From a checkpoint of a small transformer trained on Wikipedia: no biases in attention or MLP, 846M tokens.
Each number is 128 + 32 x the weight over its row's rms, rounded and kept within 0 to 255. Layers, rows and columns count from 0. Numbers have three digits each. The size before them is the row's rms in percent of the matrix's.

# layer 4 attention output, 512x256, rms 0.0479, rows 314-511, columns 0-63
100:149087225136106137116138158091121093210136119140141073157137146145104135146164134222128098114151101073114069151154098186184133085098099135123110104125093163051180072135123131102095163110086111
083:119123083135075174161127176137108145108103150143127110110118091096157195141116080055147114089127065137103130090116128109121065145142135114071170090118111139161140173195141087146124107122146099
093:177111086132110164119047177138133107152149140135156173137163076166170132119135121102119052160197151136158089141077163141122068120142104090147131158103157081118165115127095097144172105100192164
086:135144046097137191172081189098168143156108175125111146099183152123085201131125101148136121090060115154085121124106143092157098142150101170135187134109182137129138073117159074110160155185110099
100:094076147138125150145157097146132072102167092091086117140138156168093117059139087122096129131151135167112128102169086208064167137148128068119155119203125109077095105081126131101106124130095123
083:087137189105137084073175049110119157176172106147097122156154178142193112115160162154191088101137161101162063140161133126108140106090143143172078142134156131153118126097135182100138187109143178
094:179130121066119128150123097071128184111125121089161065188103108093083145111093214142096104120130137131136058133101118112111106181120157190152165129150153137167115101073140102144141130171082139
112:115141162144159119145160141133162109163132136242134170151120132115186167169177118129107111114102145057154131128168129116177158119121176110071127148154068157130149168178107139171081082097122121
118:110130054146098116113118135160103073137105141126147164112120085101129066100093102100116104125160163145132127133117119108084104149093118165143146138124122161114135129093100151173118110147128156
086:126113159044116101107116141128177143135083178108097139136066072123161129125095129164133155151136156117157067164114153113140093105093077133153091128138038177115120151115142090188102142072204132
101:135092093145121118139106185114120112204189172121073159136136122081122182129078123103136140076185161150153096103125134105086138164053081150145102191102164143156118140131193164136132069159109186
100:137123204136137131089116147106131085117179186156147105124175160114117088120156120121088128146137155167128111103104120146091131121111193053123128150139177077122159147179135198121105121164094131
096:154104139075103137133141098145111121090116140131165141194115160092148090131153138128094115129137169147127137087156089157125149169140124143135184096104124108131138095158123110158155155142121131
095:168121169073107136123073134068098147127120108052079010141175065179082115063073159182154114143149127095127086132151121079110137068129140120156127176079133121074072115145126203061104171141104167
078:134156115186098143150111149155143130190067091166093088205086134067129110132139106161129132158153150136095066081134175111197109166078025141121119080161125130136100095122101122101166109142185121
153:153127131114150138137098144117116149145167082131127129077124098173155117123127149089141131127122097143072164110125146087130122134160107126129118121102137131151137147183135136103155142120114157
083:113125084116140157121150167201063186160147135163131138129177210188138114077127074126132134156106140084091167096173171099149140103152137156114108118077111144129154149222116141122165127115116115
100:087184158129116060181114131097090094163051152110178131085163108151169161102139126078146120129169157142142178099161149094189112239117047113113122116141158121144112147130120120143096192100132147
093:093122102130135148087162120152144136155140148091111125133078127167164087146099132112105168175099152110085098113145098122146152136159132161118168090089079032182119187165179108097130085159168137
096:135123126130089108120135082111177145048095067105156213096144141164085172117101177164133149105101122117156129156133140164093132147098150159168131080152145157118111097039104146126093155147150145
092:142111156123152165121158126105107105211103053148120123141092143036114112117158110104141117114086126150120113115119175171081125117169184166111120154120115153119101175108166119119055118147082117
126:111139093095137156156089180110125102146115132093124158102130108154096117127123103120118156123152080147127157164150128133115081092107127130137123122129112142104084101127133127134149153144128158
104:223104138123143084166135105100128101124082199157128140204131121126147171086181143155154088064137154114144105100125177138138127141177103114084143095128095145126148095128086112120072129108193099
116:079128117153180121127168150087177102153102110051153158099162141132084100165119131153169149146120123103133129144127191085092105175108132162078110161156154083141152092107122151133110121132144183
099:180141163156116141136090138093105118108116138104074147165118135124164145140131101108149144121141129118162177151115099088128077054146127141123080113150118098133124128063118130121157133173154153
103:166116123125143177087168132087134133144123072151114131159110163159083138095136123189155159182068169085144128131083185147127137135182111152162104089123142155105155102123146135127130160188118125
096:119149125113154140155080108137121138126146178100131096136113085085182167129090200131073141093200142177098088103149132122153138077117111150125124129112137056121137111113144134086120129157121185
166:124131125102155107116122093129125131110150111085131124117143145155108167109121156095089154125118123100092146110157147163188156155112102144126119090115167134146127150175137129096116134091112087
086:113159046139168136201140105113165092081149120103136145091140096160092140102104159115105190151063137216136158103109071136147141191168124180156112154126112168168139145073152184138125135140215203
101:068200129189138118122187106148168137117070115110136147106124096160141127165108070112088129110197113108086165097142184162179107131086099147148170092177075047124188104146101232120129101074147140
097:124162093107142191119051121171122099027179101092061147093105143134169100149058160081131143080158150139155124129069111116111176120081084096163095126092186118156092189079131140128101051146118157
083:119139123210144099141143128164118144097097153145186244117124174154152142137150137086091191170104138123099128128148166108116168181126139146068186159133112094151103099146114155134125111114110142
099:183081103133117190174099160081103172077154146116079079186164146108105138120135172117120171134076149117140140124061078147143142099069127171109088144126132121139169097191171150116137100177138139
101:164105119101043085114151129129178167066105142110101141147176184159168160145134160096229139115099157147153113123077080156071144093140167138076127114168144179087133149082055095194139125130125060
113:055075219086105118067138075213121146113108162114174155126099105143142082159129125079099173214220129153118078117200117201132191191085089074110138087092063130083150076051114126092132176102121131
104:113143141187142124136086160091158062166110130199191166144176163111167108131141119151153110158137079186120175136090129151114130167107116067129045136163106177130125094144124134137119141169185171
117:165120121086118133178080121071152129100144079096110035109138102154155169114074171192237105115128108080121149126134092142171097066125124088179097068149163148179124135153207091157146162108120103
100:178112041111122137165185138087103194087095135160105105175180171118131113153150150133145154097157170109104183147101102154142164196116165166118171118087099153119146109147122127126124188140118191
114:171116130110203085127080138077206157136144105163173082105168134093160185152126079173185143082127129133186111146106167109187100158100139122124107151142111093080141145136133131123120144106160157
095:124098189139147119140067107165142042140115162083117113113084145115122138093167152105128077085094104156178142174157188128135083124104116122180136087169134211127110132104101119130144156149114165
090:139069167180194082085101106137105099114124101124133149161084052118109146100066121077123135120170171083148124172149166099057067168185124138163166144164141099103148152172109118208115060130142060
103:064119119097155167117147140174102148141149092074060118152108080139151048141132177178091113149121104164114123149148184093072117138159155131149149126119084095069129118122128130171176180096145128
092:091151139156080142114120141208102100133177141166086136103148150150181114126110049094099136165152148107136119103137100135096156109148127053090030078115068194080145173105140152062163115133181213
087:169108135133131130178119098083150089096122161081134115146159141097127114099121118179154051190114113135155162149124088141114093131190200104111103135086088205100147186151137094122090140148112101
093:177164078169103131167102145083115136166145115079136077095186158081103169160079137115138159127164142157144124114135078081215077143129093116120177181115162110197142155198120141164125089176129167
097:127106059109071147144137126163108174139148107130134139145121147147112148085115111129118078152082148071138155143127154102155143124172161111089173119082117138099139194181153121094137124161094165
101:088163172120190104079090075082124161165165118146196161092152122103211153159169067135162136133140109156160095151151137082142117097116089150174029150157189089124146113123091163117106130065182140
084:125157124138159115166159107172150200113147169137153112160050150112146140129124193171067141102090100184156100056158106074106134092131075137167141141159111085144145126147147087136099117199172091
086:067141167135081105128108131181109138098133137142151118187102051125108131184149135132065121120165043132126099105166100149138140083150127098051167143146118124143151140126150071186141131123093082
101:057174139187137121103141180124089093122116139122112159109145196150064118103116107074096103111140147141119204137114159117106105189157130138100116154107144069146171140081117117099102103067117138
084:137142113080131102072155110141145130189130141164105057134083147152134144163146137183141125151117021133091118200116203078142083130084153133129176075136092139036066159098156074106130155141190084
097:107125195136121143091129114145139195105063148139106155152081129081143129198143099198120147137127096127161155156157138073164140049061161138104121113149080110132120118110128142096144096154158136
100:069141107084138134120094154196127153147133155134160125178101094111163127146083123135110104120133100084134071122214104134071145079149173140116104158147124143168145146142090101095185105121125114
102:136119175151135086158184097094154116151118134149137126152106124087105108131184093176116119162120157166138102086122115129072157152165154105150170131206099100125139121095117108127079148115179146
096:104150098106148167112116127100135147174089132154079091115074093074091145161152078149119134141094096133127155150108156060103134111067140139118132148174135151161112138108155149105141128124156152
109:076082106114131177075107121126148150120096138089202161109101132094174098141144097117161126105094092111098116157141170128091143099155121137115072097138158135105120129113159109045138099109104139
112:087129093174124139118162091142197208164143093174104164141132158128152110187117139092108170170177112124142136150122162124104191093162117123149142090110079158127105176068131142116127093144151124
098:201077172101097149152133130140097135127142150107074146116108083084149103100154138159113098111204150148155013096103171163150123116106125161120100118123123209076121060052135136053182138092125113
102:117118116109189115154127102026113109086102133132157133093123107179074089134109170148150079110148105183146147138136127196081139142128191100196134193092127137125105141103126115142064096130110169
110:095147140103165065121081108152153093154206125083148168092150083205126106038130169112085104182143108105198115111152130123182101113090090119131053159116120057168128104164101185123206093074151112
089:105133107055186180124134148113084174122123097071171129193130080168145079116080090091194153159121190147133117127125115054136092137139082099158113140119164059170117116093142092155132119071092194
093:146115126085108086165076082075110152094101124127181076139155116176123179093122154086117091091112165140143126158146066169180092148205085123162174194086135155141111123117150101159128123182087126
099:168102131103173140156086181117112084119135183060148189154129138141113074068130150077095110124103150104100131152137153087058159165122097144106109116122135147092149108154142234174151148080104130
092:130114179144159130099063097107109091159122124114106086131090122105162125134152119109142088110160084104079094143180224075143138109096074064100134090146136091107119159178150150123146134071189087
089:056056156070183174129129168131070153173136112115180179191151112143068097114166111092076126159154118123125116142170110126077119165089132191076105219074099118175101094158116097138161158153079085
092:166048096154140199150152136046108219090171100119139076151180113079149103140173135148132133101109182127152124138114095124064123057131172114123138190160134108122131115154120173141141102157144166
091:160092172117073148142091137121067158089165162117113138205117142081199093094053149131071099089170124174160157147140118147131107127151080133151125143082089188089077099084135099128197135206169116
101:113145097099158094135120116076164142139102141151164135109139102096101169083131143179126088156110170162121201104183124168186100141161131227163070182123114041139152073117126135099170143088108134
088:143205104151090119109130074157118125064132158131172077176119162123085118117090146148088097165128166134220141127151094170152116112191100085185093164118113132127102115089093132159151100148143077
118:125154118138126145092119132129125114129153108169131112105130098154180113172098178120102123130111106105130133154088135126181095126134130132127130120124133155169143146136138116145175145120128123
087:076149174121128057177166095124110066136085126098164134111132112149085089060127123136148082120133137140169142100255130075089150106160177100111134142148127049154125116165109165188093146126076069
108:127103119118102151111103079065158208153091142080125116146147127160123181143139147158107203134179119165112057167172131163166162155162157114105150110128135117141124086113252120069127161162104039
092:087145086095159127157142154165100115176125131142105096155169166190172168101143087121155171124150159069190048152126139130109115178162127103123097171141162182178138119096142105196125163134153085
117:138172121152091150139164103129155139111121135115132128163150153115146169103094119067159110170127170148158161105093148110130141183163185156147097095162137143139175143076109133081113147171150156
096:097120134115141166170179106144083114097144090145101144187110137112165076142106143090103210161106113164091149140162119114105179116126140161090133146097130102163111175181130123140110115173097128
079:104110121140174106139092062060169140115110104126086133170176050120111154143171215115161145074106122160171162143134108217135053148111136137147151191118201129149129120161071160221117154077140112
090:153107075102134184188163187109121098115155140076087172127225078108059084127078162122127139110134152201038173149113101180106135115148192131112119184089105082098154124157090060134131155171106134
096:130082146165096149176128183210145131099077161113113161164094079125098176107103187106167123142043092072170130117127179098078131104137109103112143115141144202158134128131177072185156141176093092
101:094105101048114158186069162118112158110091139128123125063145159107106107113149072105137099087139134121152170125118101107080189143159168076101114209115105104091115171146143108083149134111133186
089:181063070087151149163141161203128154174126141149140166196137118091086123116150093109080192138101202115127158086151107057113165080142031162091166182155116159145136072150175089158186051134124178
094:071138167093193153116125139092114175117144144079149122172125177151083120129181163132126138092111082096163141168189176133091133057143129095138128142141185116155122115143158131147119126097117134
093:139106096170105157144145214137147146087112117109152176131152104159165123040162188140232133173068139056168127178122141074091070142161077135092101094142220101125151075164101134142145115163105115
090:181109127132118201105086211146129186109111131074134196064081138084161129106130083166148146203089165098139161137128204016115162073133067169156007117118157146146123153151108092098218128125173234
121:130080115138104163124145099085130201057167119095141161140106090142090130156118189117085097065122149207102149103079148155147142135077122156084188113112131129117084093136108131090145137148088122
094:036139120045091134125094107132129109168189144181080065126180156072103113149255038110152143076148109111119103122152066159113122121173117114108106164137112148158047171154124143111166087116084121
109:098181121132156183082178175117084130190092147157161094117150118096101117104151082119067161161100176162146106145121131112128110146189118129179111147084138072156193151169127161162098110142132072
097:126125155163125120105061113136105134126117106129111102123114067132178205174098074145157117118086043149134149136186149096131123115089091048189104089175142192155099216143140085143095158023154147
083:078130172128122146132107164116125083021064138078151142101113117121054102117144154104165100085126126058150122133125125139108120068222106066091104187117133176100154105145126126105085121157102094
083:131075118111159043172111117095160097207118094178159134061111156111125165126151187140108142098137121088124095132133143094139101207072209134142206167170085091151120176178153091127132055093095086
097:105163144165117113100096135076084062169152083131136174083127157128132114065114115111107028173106121164111154147147164207087132150096115103086095176098154087117124157118020149119149133137090133
108:106140102167153150123143106175185151153126123176127140150072110098147121168150104116138058144092121146151155118154130097118138113116167094166145161154134154179090178123190096156117115097171150
102:132182133210144117094065141162124096067131187139099200113056113110175155162091101044158097069075110143120162127072166066079112167112145138121141094132164115147104177176214156138070132085220126
106:108095196203217131106153137193118085149146100116167190108133110152200082118111089148145104091143085135144112146146103103087129147095139108160084081204152134123194123106162107197102139116145071
103:151163157136205090074072120147104093041095097168162118093092119117133148195067171121210092027108088091132167143099172097146147168090094061174151093112128166080044173080107122111061143069176139
108:165117171054099176157153092100121129053115179088142175141063139121193095134142156128127116096143138117072156120161166154166199141105156113081162069108130106124123128129080101096102188117137114
102:061051150175197147027175153109125159184114105163146122141109110065138148179201090115140149079086134118143142140108156143146054125131107133117154145149151138134133145207169131121139079114137063
104:118074087126153103179093140148126125139116164123120214058059202094195134099107162129152145127162146131131126124152118121073102111131141021123157129115107208114165133164184073083089164200103140
105:120160078105123127092136106164190112140090168117108105120106143139113140114101144111144182173104172145184124140115103132122132180158112153178135084161125112144196126099139177168146153150128139
100:102169090145128132164111142255092103070131122121155171109116031195101076086124157072107155157137133151130110049058140165127086150126143087181109145086132084157196102118117105133137106120116135
099:134121123158156144183072110126084061102157156050088163185122149125204164112113149144187172058145132146147124183137037147100058105160150111108087117146148143160126158168190132176109113162127112
101:112098163141123116073184103138166139181159182123157148209140093079134111116137105202156114127124162116155125100153161098135092140115084204128106112147189143084183078140133107122152133094142150
080:109109128127109122083141116146173165093127082121146191176112161186115133084177146154140121146174090116125076150165134154103105162159092105167134078121087146119087112131131061110139145102162142
095:137140147162083141112132156121083132118089066197130143087104152145175076117184090078120172155121117172112178124116175101110182126124126092113123125115163114104153131075107150166119207141113137
091:237117123087119139173129107061136189106183099133128140193195082155154183123197114157152043147140183087163100120055168096138180131184121159155084158113128111134117140108142120122154169161175172
103:114117096120156065187143121186136149148163132110162082159100090185060139104129117122127157173164066088148108068170067076075143100131101041140147177162124180134108183167125127143070110078135168
090:126154126117081108168155149154177117094076152086159112110122075191066114123121143090166105195161112098069166099099095164126222170126085163071046120159123094112147055110098181165163146046108118
102:136116105112154115075112118165178142178145168155120109150114086129152151163128160134141140113149080118140051144175091162175102089075112147133125105135077129153111054131160117160156112145139103
115:101149112118160178089127125136125183135127166155128186121118179111193192140142105113042230126125120124113166211158073155124166114106118119129160105137091153175148115118147065081142128172109122
092:143141142159158120082139090119099068120102140154097121142118176078140148122156123150160115093115142172083153112145181112119137093152113137124192068200148106124145093131100119162106175126107152
091:154127116173121121101148080128100157122136097145115121146163158137142162139108137097136155088072129158122128094116097142081113125158136170067127092118088150141109121150147182143102148118092152
084:093136133109199128138094144103110123094106170079193100135148104129091159103141140179098138135055114152154130139123030156137141132163130139160074188175121128137168139147164125100077179099129088
100:165131157129145132148116108083134149113107151155096020179115114102102181171118162153166053098103140141126101134068146091123170152156199107100176137120080102044133152131092141060069097140142106
091:177039153154126121156113180072113079223141107155107117129138142077125161160158125152175189076168116116092095127119139117089115092075119158118105090139112153130145111208093144133150094167168083
100:105107129091124107119209158137161143147096140140133168170069144159081132164163131121092211163158178090138082124104146122127156128116134183107128101143080160140111076154108146102123095120100143
092:116139122108125134097143151119148159109090170132157106118136137116119125129117177140189111092212128118140108150109132152110061096144130121104095160144192102121136095155124136111136125150075126
100:175122129161134097194118116131139041202179119083142133129193147088076146136138116110090096195130186187146185089155143093205133162082086158141107129141168127169169112098102092157150117124163165
106:158110161113110130172111127082171105172145110093111108149163075121177102080166157140120155166195136107140132108134133160163167136135143087126040149126160151172141124120172152140126153153164086
099:115189144204139051164118084128091133201083148173144111102120139120239184156147191102104185162169098074153110191111143109160122150092116132077154108134101079133190096094118144146130198114142062
111:094066164075177149165109124062104184099161101122084179069150103166159125093162091069092131114085128135102101160110170112062186163067179131107135177103172062101141162125120165084112175090115142
104:159122132115115061076147169097129163138122152143146048150153120187098130102174153124078110142162148132168031083133150132126142184144153101120158139160195090127151129145064145203174081107078055
115:136167160119113088086081136142125087140148146109055154159120137137139170140098132066107115119166126126180093155130080159104111160136094112155150151124145137151138121063115086155117127160111131
096:112092041089138145196142172175181132171120053144147147157114146106113121079071127085141152187090140125110216137146124123079135140148191130089167123168074082139097147143095090166165112177125155
103:121106120160121146142104151161172100208179087131166191077179068125117139095092040104244062191132135088114152116176209118147169112146143184079012110111108083105099139133130158107214105065146124
097:157141128108094093087129113108130115144105163132101096152130080130169106110150153112063101132150150169151096108068139161069131196113157120138115176165168095112139102087125129164143194188129147
102:140061166119116171120137145156119202111151141146132119168112112098229125124180090116158157136143127030125089142151165057101116052079137107134106152086158095157138181150197137107117093143151179
111:112134125131131165170137148121080153099098123100146105135137167128102158111078204120197154093079062090097155148121152138170119077119145133117094106093099159170076141155191089097105155123135132
085:179139198163113143146093130077093119124121082105127135116119179115124202117061103154125039116101108157152196088060135098131108162105123125172087089129146130162163203129148116146108119195183140
105:121098123121099136209174145141114108109093117142126056084122141160079146156123134150165133096112124127106164120125101162093099138119181117091173199140137126076146088163140163143092183130059119
099:164158094096151121159131123071071085134103110138129052058136122165092112139091163073164170125138134184064139163109137165129119201136133127118156133080142128187116174125105144126081098110080176
092:088115105118156116181180134187132085167141186147117180133086197140128116132173151090125150159106126185084087089143095156142160184156158124058178106110070145150151085143114041117162195190166142
108:132144141122103144195112139182106153130064106121123124111115116100212182115131128125144089110128114109139086133210118146144122143147097040101153094156153149164125141155132103161115147105121074
094:131151193094095133130066054098149108128144142147128089133096073142118119155126115155097059113139138063168108122130085209124122127120112077140137162122115183124133153094135168119084130096129120
086:134112074131132117124139099098108157133102121152160131092125182103091139134120103119133198198158187172112124093151102128157114125102104131170168162084153107169138079093098144113081104111078136
089:142147092166111120165092189146162105113089115069166138079148105167022151125048141147140083123099056104112198147138087140134131147137169110099112142098127150083156131180145112145152152130100153
119:123079075151111144118151137162171094144118138117127177120162137193075127073152100126123134150090165130105134145119110204108214157201131105122120075092105185067181143143147162130112157107091071
112:166117152135138156059137138093116139143112097128142067143076161135109143136100121132102157221024046134109143163161154062136090091098074108193108085160106176122094167158150105170142115127140147
120:151124132164134158115126157124136142116196114166137136154101142130192130122159129130167139122127078108112096102108120137145138124160100118094122076114154095111096092123098079111177114182090127
104:154133098177055174099194123166130156173105098133161085163157142138129114108067133134119107174118143168095157146122145082121111120138217155125136161088139083106191164133104151111098135222109203
090:166118042091175157170078210153093141200158109158112137118156126144150166124109132125099231119058133078082087136126125135112089100123101129131183207095149121151108153186185121088117073161093103
104:131109149104123181121112167064032177171172144158192128145130071180158129140196115149115170099142120173127086173129191133143100114098116117131083186040167150137090165165166117131102144096120152
102:140116150135135092158122088056110165135154075154136070144203107163124187112172159151132145041165074156114103142169051206092145168135205124109165212143165106110090123148055150126110157127033057
088:110084088149128064070154079158204127134120110183162161118059183139178093145107115178115162210189151146128101140151128132077157117159107079175113139163054077096036144096118136110126055130186183
097:135102167107131097091136108126117081124105107150125110147072128109128056155081187141123094123117060074115092163157155150162125118121061162137129037110070217156053149091175122151152107082150127
092:134164117108128092114183129129111170157180138163165135124177071200115097147164108160141119121142087152116164098163115129125126210085128136112141171098159047106112079135106155132105163094123143
116:126086120122171087141128167152136135176155183182011078225190099106088171124131158129127151144096163105149151142121154081101095113088234178083212205169099119154078201178096173166164058091082191
090:146223168139156127150133137147127085087084166118157151144168155107097088117139095122080073138170117142196118088126122120174146151095145066115157137083097073154184107139062148142109118080156078
117:200090141144093169125142095088133191112159106144154173112100155147148118156082153114078170103138150156095100133084072155130175126095168144128125139026137150095094100062115200083127191194053235
115:131091109169157112112133128116175113107129130119156156150118110156074089132152066110086127123142123150124153087060148150117154112110129080129133165154104130124063156088115152132146119140126150
088:097139089083145078165093121157121131109133129143125123106074130137110175131081153118161142139108071112102126100137101107146092104134079081204093192133125181160105140130133121089166108169157180
088:027130127128098127222147111132118105147161184114120180149135158116160149083151136179114128183128091118154171080146058118072089148140070117152082150210126136118143101168097048122158098108165131
090:124177107134092109201119086080133085076115071189223058116095107161065133093112190165149013165123173173137141108127121168204105192152139122116164190109169097104223068122077157153073176137131109
099:094158116161068187090104183145128049121095133149151114106095119117109143130147133134171177121139127089115157124044165130145115097029075097153132127185155122128167082112161130158074121121141171
095:125101116166158164116174160088154098191162091112133169111121125140116069119114098179161109165081151159033171141158103141086124132130178144091126178168160041178118108118098113140139125147107175
105:143084117101124219161141169144098140061127140182118116179101110125148065121202077077109160127101165126159116048096095147088125110185094066095122156147083125055122075141142140129120104162140127
090:111163123115103120136178083124171084117172119156089150117148155097208150121084153079140078141117142080163137140112111124141145136183193134165148113138149144176109195112151122181169059146130158
110:163136100161188091144092086189134109136176050187098124110145181138153116120132077108211138105114136188137106066146160097094077102145144104157143093148084137078054132093064144126129117122152176
085:144120094123127110123116104133167128119237126109135115115173121129110105065150116161198118139135175129128078117141138168203150115143099142101119142107161147150122138109141175095155100047170095
102:167091087109103090234116152200140096092187183109133220096089173172115131063079176085193139157159162158103150149219111053112172076163151150109137141092133059106114085100093102120142134197111226
091:097136125130124087185143094077112108124075124091109110118134211106133152125136111092131126083138111162081152128202135120154118176183116100120125101114138138158141126157121154131119130192135086
104:140116134126087121112100172210114096160119106118098128126141073135120126102102068124137149132180107131084162116100179090123156101061123061130129065093089181087123124077174168089149140142100192
100:109163133094099178107092128111073165123142108053155111138130077105120124142084114094157114070126093145098117157118169153132150109086088145081151144104165108098101117137164091170129170099090103
095:106152226130139088128153086087147139095150107112152081161114080117138137147176106157117090043193132089188031109173045127117115111160115116117099135202079129113099103128131164138083090084197145
103:101107119136148171131149144162123158176108104170082055169155199124159108085074105092133129140115150106088125185131116069135162129104156141143119111136068118143104183164130136155171113179118171
102:141156166105134102115135154095134082194164146104127129130149145138127163127133133138099094097115110112127125129122128142158121158068123170173091107108152151161134161157145100119131147055112153
103:127123050136144111119142090108158186085125073177116168122117187133181114112102154144137162178095145111126177139114123153126138129146126161138122110125029157158043112086083113043151134141148182
104:142110142085186100211115154080097087106104130151111175121153144103145127068237146103154122130122200090167144101191152165156075150130161134095150192136129113202151083145074135126110169090139189
094:171138170195128140145122098115184128130163183102138107116142214085137128159095074158062082139141095183107072133146128083159145128034169127156107071152107083106207123142165165126100120161193103
092:128174109135139103125118073126075164159136149113140109127109164081084165169126179175098134092085129116148155146137072140182078124127131126155159164097132124189113152190132128165121121160100187
083:164135107134178129192143150074146146172104103092105125088129182100105178067153021185099170133101146160135141074142134066108147158100157129176087140180164092092151068122134165123141142139126103
104:187045103151108098177130141178138133133170158096142165066133181159117106058114130154129117143177245200105101089119080152136186134155134118103094127065115123071159124132124137097130131212129091
169:068112085094103198126121140177175088135144071109086119125085083123081068142098106209128122151146113145121096160092118164123125088097183144112166143091132114115099093072125083118175099092111123
096:160129183120152157046043113111166160137131139123135099167100034111151116145129168162112062105151136105141080194131121085150149090149146114138089134111074140124114132139130160175137121115171155
082:175183140154090163087133079142060132072144156133111118119107152126149125166148088145179110100152144100121125104069170116144114124142093079126161120123180148124149144164153208139103108111135149
111:118128160127133125141160109162076119111189085103109084164163091100152098110134091092148103092162115137123108099122120119115127111184177155095156081117115101138127142120188082122142169112120120
090:049154129107172140091095110189107047085193174154114182152176073209089095115159105015131115085109076108089131177141073217104099151132103112120138138127132145128099123134115127136118125101181099
104:122098118085106129177158114157132113143162104096071181149170153132099181088103163143106166153124108126129114127146099165142108130126151153144158121118136132103166118108093082110142132169109125
116:158135102138151082155109153097164065167029175094094058034132167095085168096131143172155121131123152132122143149177160104178135166132120097150164109156155181120139132080135073098131154113111105
098:110184119145119148164132118140129131081126155146144144122105106102104126181120158142155122108184070081138166116156094165118147134189163083122129162130100065152125086187177132155149116159099146
094:088111144125180105119080106142138099145163117127115130101142188114140151152142149142151191127096126111106088122163155115100127083143083096097109145169160150085140085143060091095079105130132102
105:108068134103096084126058107103149150112128086096095069082129155095144160109142119084115156159147157125156142148103167136090058154126096117143132122180115132172134083148136116137196090135134079
090:125182087163187075150132118156142119141075151146164065094164096095071163123121096196123166127091134162155141180141098107122097177211131107147155183152183111167095104136064084153112078132150084
102:138151145115165083077139134111127104101145122157184121143111139134140137149146150124161140134068111134146126124143139150164123141139109142126152127128109135149104131135143162151084164111096153
106:110140082151116061124147147181144117155101134138166156073083215158157102119107177147127159162164154098138120070178139106134093156145052126114074123142123116134112049091135146098157159183124161
087:127135178120173090106100123084149121164121131175170150135116068050163130109110043122145088137172171134128111168114171087144181084096105144134055104141154175127093174095042112094161100126186134
114:112144062143108142144139142131146142160121106117121098132135137160189148162115102140112135141175081097112133155112113118123119132126094088130150139173139133130142154122116086106128114125165099
093:103149081107160053142126120190184075134117085143156127155093031140098114108053123165142097172224097173113094117117095127114142166110144178163185136168101090104156141122056094172123143127158143
102:101125095155120130115195108152119190139099132127085172124093174096190141164101108111106121122168075171112143163179088084058153056096176097187121121127097185159074135089217086093080136193070182
105:127114119117203163149077141135124140075115182149153161084079124069176093115184138116130146181073127158112122164109171084126137113128106098117138115108109147090183108135100064086090167075143109
093:175164087054097085145103118061095088128125171059117042080095130086106121119040137180110143150187170128139095130050100134161146187116121060147078142070104157160055133155174147135160135109161136
092:073148104175190122042135152119119130210069133151136143124203094091069113155158173124094149127054131159114114136111163123107144190147124156098170172153117173193140130160138137168122143090091130
084:101149167137109116126141099111098065053103161067140133117139147128145152146138141062084140032199126179143173108130121158192090126149072110142135110130138096161159138145075131215161097166139096
092:100140079105164171165142124137164104160068119140129148134112163193098057142131168092172145120189145148075142153151182127144108186091139124109201148135177080114148067051131157137059154154158091
102:157120089103146173117064143120117139146187150107129123169149174128116111111135054140178162198085154168170104114097071131120129136110095093147103129142141173143105171158148064125148190138201140
105:114140139117181100116151112113101125137142122111203176154123129202160067128137123087122121132139051125092106152206128117153121167113092128088163082162153134121180105147134122140145212101092119
102:091074124090076169061172156089157122095150102112173116147185053188120082130155145101202090113089112078126132146086147137119110150098184155059123177087177140086147180155076143103156130121104177
101:080086189117183098105155152183138120121122084131122132222085125177094118097139092110184105118064128120161093143166133124122100142143084114140195151187134150145124111149089105230185072136090126
092:140152140101101134079117091148119118134166063060129160130165176151148142106116117136129144098139096130076119107144131136136102113150110115198094029122148116157111130145190139150164129205128060
104:140147098138106132128155102066116147143146123093155117103133150109199123127115177151134127156128162182125096162130139115134139124131176093133144123126166105161135117127129137118115177173085175